python train.py --init_std_o=0.0 --init_std_up=0.0105 --weight_decay=0.58 --doc_mask=true --dataset="wikipedia_en"
Each number is 128 + 24 x the weight over its row's rms, rounded and kept within 0 to 255. Layers, rows and columns count from 0. Numbers have three digits each. The size before them is the row's rms in percent of the matrix's.

# layer 7 MLP up, 2560x640, rms 0.013, rows 273-293, columns 320-479
063:121139119156141092154123146122125165139168144129119186136124142139092159140118115141068123105119157122142111144121154122141135129126110106109136199144133168151103144138104130147161117090173144085109136074129166133126181164127124155128144093128158124106131129106130180109110126116079119182121119140155127172133164150131165115121125134141134138133169105129090125098118116155170124148141137097100162131124092127118101145150124131118109143112141105108171154125057128106172110119106126
043:140047103132086138106108131117119140100087105141140107123123126109155106141114133092153091120155119126140116175116113137098110144105146138120112137099128157139157132138119116112147119149080097145111177177135136167125142099153116106126158156076126124162131140113143105076103110132119128118146147189124124140189138129108125132197166113133139098122111142123156101169135134108133116132136142099141139092104167120128120097123166202129150121140129159131128134141189122130142116111121121
040:154122127127124082130051177117118154151156136148157163133122150108091138100130127104127110137184122126108160162149130145125132124086124136154080186114152121138169146124147123110126118142127107114120098162140101142115104151139109143135130149124155138126101126151086124079165126147113124123136146142137118138159133169119160129134134127118112137135161119096154132121168117121150097159123133147117193070114129150096133096115148108158143133097105140097147130106136086138153125128124132
039:133167154136123161094096102153107088124119106168138152110123106132110087110123173143156124132169099082115138137096123107136112163140157156162099128160148137168112097137106112126120127143104087112126112141125160129145157097140140143131129166128115154162178136129141119166108113129083139107135138138130177143156150118154126110150129163113138098110141106131132116153121124116130136141104109135137120128079141122121135120116178118161131100125135145113149113108116170158126140134156152
046:122154145134124145132166123109120121140110090111129153155148163159126117113139149137139099163094113167110091066113097113160121123181108100104138114072114142103080140131080146117107123143096130102118131126130128125145102132135115088137104150152117159183144116129121145145158141118136124165107128105143112103113118146126177142106136128144137167105097138114111106119142138123043141096141140181132114176121075152107139124138138135089158139142129148141102110195118129140127161080111132
043:125089115103107091078190133073103149107097114139132085128128118085166144122119136106153124123136109139152131099120112108075117142133122101163103122105125112128109129142125152093134140127106112101095127097138185127126141147129121117157099125152104104175116142126147173101155124122124116147120121126149103103163128147102166131125124146122126096125098131120119152087107128136142131131138155085165129112130152146119163126122135148126140152142161134127078142143105150135136161140154111
043:156146153097133125114153112159116140117103126188089115125118093168147114134097110121109119095135135110116098161095128120117117094126118126171091160149154178153151129119147139140144123106118128132135140118150129156113163102100128120120129136136120105128159124131151106100097099167106119163115132154189152148126096134161100108127113184118153100148150118137119122115091130088130111090085127096113124157137142168123126114141142123131079137144150117071109098131112156140107117130121129
038:102144151100123138146218139146130134113148115135079116114099148104129147132119167142169094097126127152099173108109176133125124132171133123139087146166123155135155116161182126133131141131155101118131118189156138132100169137107151151152141129173117185158143155138092099172136162112095104123116144096134132138146094116130127119150108119122175112115119102123107161098153147116141127105112099105159117171097184110153137149143116086172087115134156121085099135085139172152135107097129143
040:113148123131127162106126124151117109153142149114115106097113161108117175158156135137097135123166178115170090064098133122116116163109149122139183076118115098155138120114084116109093103134160109116154147161145118095137131154141143130102158090093130083123110129086159125127101149132115120171122140154132129109106164106152106137174130118139130153108107147133111111160153125206126126141134120145128099092129136141135138141162133148090131124150107153164141132113142120146156127112109103
036:130110173132123140162127081110130135101107134118099102121107115086114128155109105169092147131097132132162119140123129127133105118127138162144109083077161145153112157116159083120146140131140127150102143127131150086140124115125123103131143151113139120174137137127186141152093119113137146186132147071089089143130117113114081126115139139150139090112102137122120117125128112164137158138106110155160109140144116147142107115128167136093146128156083114113130102162159123106176109155126133
039:180122167099125133105122121096077129154132101170143116138161082090143112150154144103157054107127098096132105118122094120146106106182158139137121127116129160113135156125147145116099094175079093137116158105097127191122110067120103096088122141114086108154132137120152106129086095139134121112131145183116133094120088122139128136181157112100146115122123142143197106155147139131078127113095150107137141127158117137137117110085104130134164142153125129106126080187119121134117128087118094
057:138123108126125148104116107142105137169156131155120115173194118103151146103164107105130132132100084131138141116136128139147130098112112080136145185117107146120130141152136163122135088131098120142104172125139128169134148192138113124137128093166143110172133126124130164145126081173064141155134122141143131133164113133129174139099094115171106118126104135128136141084123129111107126156143161109162127088175103139090147118156115146113150160101151121118134160128117180137129111123131076
062:180122132127141123132152118084100134080115110158155135126139133144122070121140129106131128143126113130134064101124103131154097111170131135165073096109112168142125169150117126139154120150096098109125154117128150145137155129148131080162118101152105131145152118155124097103133110119095157166109154129168124087152110138150122138089142116124150106100110123096096100156128115112101148109098112142155161152091140116105136101163113121127157096154137152134138143203064153157096119093106133
045:151158129106129084142119141120102121135171125128114142151131090080090126101166117143112147130152132097125131105186101144154111142115144132146110156170131161186158116115155140157137119105148134151145080118183107150112129139150156122119146100156145114134106108129106157085112142110121113087115137131143133133124130168180101124128119102135093169112169108110104096101120090137129113149132128111105181112165107109127147132173103105140119129112136135094110133062107113131130122151110120
326:115168134152116138109110112103080074092156154118123135126115114127122158150138142112124158131106050125140153112144076193129120142125147101108129124155135131094147133145149111138117137125118125135138095160095168113088139135104131149120149120120110106143127132120128128145157125155165143147149151119127101142139098121157120093162136153095129165104133144133141176107133109089151103115101126132142148137099094159105091120157128095083120148128149081153141197174148143035133095116156187
046:150131138097142151186150128159121134069090114132117130120129115157134110091137107112117133137152139131111147144114153147129128141152161167145093096141164120145141132145090109136163123141070142143124103148061126134131064094113158129088119174088123120119146145129149054136137165122125147105116147145119128161142100118139097128143155110132142124125126114156121083196117124152124111144124088159121139125129132117162127102131143087133165113106080149145109110137166092119127105153105103
048:128082094122119101144167157112154132094144130095120143105166113153142130118149128122125134136117145124144167167123132157146130153116093159116149139116124143110199167152160066111187103115122173145122147144103163112131108118156163186122176129143129120086129139136138136173117121129120149147126136140085125150111137114149137122191138135124115098135166111131144073130126102134162136168152145175115127093174132142165116051156137179098168104134117123128164112126135112139145146176122100
363:145109135102150117135148097119116147137147153091141122074130115106074095118122116117097166093101082133061073118125104110124134112122128141104143134145103127145164143176055102109129099171150149133175164104177116173087142156156139089101159086129143158177121135139100146107143158170110110125115107090139139088119107138119135153138157116105109108123107131073145155080129116077135135136124099151172138125119164167134138140159155159155135151149134132112144149077130127130103124126117125
040:105108110157135121164164078103183153120078109107136136110132138191101115131097116108125120158139092160121072111119148124112099126084108111135132176103111135100173101138130121101138151104149146110134142147125145121102117114140133136193157158123156167135144133144119146134139132102142159187133122127114088138118127116126078119090137164088135109130101128130095086132116077150107120139182134139119095118131136103114119120144163137109155136157119130160140120098157098134138125124115144
040:145097111134124163129166102122097158097099137163117118127133145094110155095187106096096080102114125125151115097108132149155107171109112105108122129119117122119154122110125117154113124127129130123131165164142121160137112141119125110127155080130143103142120150109129150106111121137137108141127158147156136121174103132119133146118147083125140119114145125120135117154139122139133123139113150106164127123132135129143143163121118171143145128152128148103128131126116117108107121114103112
040:134150132122116118148186140156130130101087134130104145151124138135138097112123128119127123130107095163162080106107124147102146133125152128147116097082186120143072122152055126136167147128103167093097122048125143088113088096100163086109110163139123104149113140126107106117156132133155138154105153126146097106134164146156099113059151107127151110127108135118119084105119129118132119118109130145111114124130146157157158145102142113147148126110091150127101135118162091112143105111161154
# layer 7 MLP down (transposed), 2560x640, rms 0.0106, rows 273-292, columns 320-479
038:128126131119147121113143149145151130149141105141098099089157155131154109109139169111166127135082107128135148114102116120161098068118124134135142107136124068103170135130123139140109118133114136170141171123133165159121171110128133093157105192084101108125125129146160087179097140115153146076095131113135144122135136111165097145107121103126101157092114128158131093132120146153154109095141135117158146148141153110113136094132142100100132122160134139159138112137157156163014126102127099
029:094159120138152128111107145112137158103184140132112136134118137131167126158099127159119136119122109112108147090122094091114151160114146160159109152164137046128102173127162097114090122118138138132126123144134110109142137149136142125156129141154096148116111152156114159113181134159114103179129120100113151171098097137125154126113106171126159098141112128105127155098112107142103148110126112130138126108147127125124128140150126065098103139110110111145118109124119128163117148139099145
029:096135137125126115153100135087121110121110117120090088115176160128171127127108120085126105129093184120133165123117130122118091142155123137148113147146110015149110114134144126156122146107093142143112097103140189135135101144103106148151127159143112143109140148123113127148130127136148147165127140148107134123131109098153130139106082135135096116157111142141147124157098160148121144079153118119140111157094149117153112111164127139101128126145129073128117132127121176128114121152137104
029:129086094157099081196116168150133136148151126167097142129137133150179136127167116104116122127130097102130116132132136158121137142126088117120133104118123150133139149152130163141101138117100123161127122165141097112134105109121117140139141102161096156137071156115159147082142119112164174134112150109141116098135128148114136124145127076118118130124132129092095145096133133150180088097105146114130119114141165117136168128168136118107148170126128160131130165132122163129111087075077106
028:141117147111147111136137110178112133115161104111121141148093106109125142132159108160110122112181160127169082141159180125130126126109104149157128155120118140122142132106129123111118166175126101127134122121081130153120127073132113158140162131135161125164147139137129132136145099155110146086154146132113122122115143148171137113156116136180139116169115112129120130137094145141163098158106115097087154115147146097140113140131104173121076152133136118104120140101138143110146150127137144
030:124128119159140159102093148154118112106088112132110209140128117132123105115112110123097102121171129115141157182140112139149151102135149163136173133164092102144146145155143106095113124106113074186151149162157086151114083125118132117117151111121181160092121102130108143157088142122132159112156168136123134144101155121130138103149101094182141136132150128159135144160093113122102103115135115099121111104094134140117115109093142167100085113105114096115109113106152153152127097124159129
027:126126090123116132121139089093140167135110123138158126120146142147134141097126107089151113151140113149145140113187095162117153081114144175086168074133127040128130134139141135126133131103121160153130157173183109115142109163107132093125106107123100144188096174109137132138111129164140113139081146119113112106097121094081097145100152096155150170110144149123141118118091117160120157152148179129100126103085120119158164123137108127138168141138142172186123116182163129130109146099124116
029:154098169115149172115095090113128130187095134064143133166165140159112133126173149115124129155100157116158115113130094137141125101110151151096125117118158164163141151141101064141122101118147138141138132109116112148141134122132103118102125057103097115083147121157105157114090154076148123056123102142114115158136161115132105131166130132132092136107124149142136135166153130123118143142128126162128098117186153143137115162093121119076180122170118176113182136136075111125121099104117134
028:109149105156162104164151110137126113086145121136127128109101141173158046099125141139136141053101120127116128151192145105115141127090094120169105129086134138136134108129150135130137115121118085123112128107136123122132142159115127101112142144125109145191135109156167112098153146130087122134106116118125140112130092166150125154103093151148139149122150135138099152144128117096107099138145102128142135167152128131106102143128133113099130161105105091071128176169147112115096140102168156
027:125129102085138112115123139143142128147181129138136158120138143156128118121139130114135127128155081144094142099136125092138124121154112107120149119146118156095135092150147156136161094133131146120118105128174091139125134142105105128122097094113128149128118087133100093095131156133163145155105109130126151152157153140106168079151178120125155175072148110129133111061102136091125133125087155133174107079122078083138119131108122127123075088146133152154134151123128115146096137101101175
027:112135147134156150161132151118152123097139140128143124110116152121137124135112113148141188114164142071128154116143117137108125131121148141122124132142158092100146149150148114126161170116122108120135138159121074137156105162137145181157154117193159116140117131153114148146156143152166145151144128094111128110128130145086146128135139143181112157099100124105097152096105198104143134124140096122086106171132093126131160141113135134128110145118147129167136142106145124108155176086137143
035:134117185136130141086100106135134109091126103148142151169103106146145143122113106132131132159149121136160109135130124101131149142158137115151167149117105161101099083063142078141100234131155115132132098167109108089125101119157109126104120150117107157137101115096122096096149136165140131095172139144097112163079127107115104117153112120128155116155156123103115100144137102088158141124150090096089155167072162124119107137122166121147115114136116122128131085125203164105171113171156135
038:084127149137134100122112137152144119148130132122099129097091142105117165134137142171112091116183140095133178153140118080096156108072096152123167163123098132120142090092132145132111159116163171122134083129145117156117114088145125168109176126137141148111093124099153101131116127171143156145118119137095123116072151162129127157128105159121145099157139124139149149081097173166160115127141136103151116146136121131138109151093128111134144150125157089121145121093146115103151174131102122
030:084109118107148143112137104142112118130075135145148102104146123196150101101097123115122164121110175119132113127150133092112125110152110136142150130130124142129139113105148153134112152117126148140120127090113181114113098134124109178107140136127145124120135155085151123152129120146111137174111161117103139133126105088109138150084132131087171121109140121178158131147132172116134106144126123081145110187142096124114088102094113130130177100140161136158119107106121172116104129099142070
340:180082112087165120107133157139158151086153166141137130131136114149099142095149135122123142108147136122151140139117128100151124130121125119136121126127165196157131074136086104113135119147150105159153138121123158129137129146140104134114068115160124170133166127137162146135108136125127099101111127113137180116102127117130131149106149102174085101146136155149126090166084120128105153110137159134131118092140161131118133115110143149127133117169122161119136112118077093120129123102139176
031:120111102133109140149135119078182132119149166107170089121118164101156101130158112150129124111135157112123160162134082102110105145143150137143164145123095220122100131133141131128099128111108087101097154102161088095142131179134143162129142117122088130101110141093115127129142103128136149135105143135123141118117092146127138119123131195106120114132120108125131152134151117147141127092110152138133138108138148149125134160117099105147144134133146095122161135119080118132174137099120117
030:127103126141118147118138139107103102152122095180110100150125145118119113082112111132115104127150149138106144110125117092129147143149147116137137138142177072126087097088131135119059179165126135160110118140142133112137152135131184145118142130140151148106060130130090119164172135109112098099182132178160129118163106130137121149103129168121089094165165089106120133173126153147076115147121173113159120125118141135112109161085143051156110135123105140142161152087084148105147092124132156
369:101101172127096104125116142117147173145123093130101126151113088118112116148115132138134164139090112126104112158144134094100136155130138131137132135098072117132156156100102144153163094128167145148152131139140124134108108122137112164084142111118137173136141127138127143142163151145114106115136142153137122077108137111078114139131131144123130155117136105085130148129152122119119153119134126110122098125114181151111136126109143112117145099092114078102138106147178117125145135146090120
029:139108130087128109110084149140083139156150151126127164146186116111122179119133153129100147090119122141115106146101121126146152120135123164113158131136125082170082134109131128136095099104107197143141102121155148166151162126096134092122125103132109137086138123121108097111120089125121089016156111117117161157160177173175166126093109138118168112161158096087127091140094109140155116119094147132147145123144111161118120125130118123118089130118114114115127141120082127140133099156125127
028:111155120122125113094158156127122138099127119125148161109115131160134094135087114147141175131135130098100159120104087109125133148119106130159154146117104149134102130156161091107119172137128143099141157118119100111140137144106143137155107181137143161134104132142117109114165110101077116151137151137125140187130103110129116136156083150132152139136096147151123126105158137095118142099148107116079144198084119161100129123167109097115120153107156145175108092114173116143154146186124137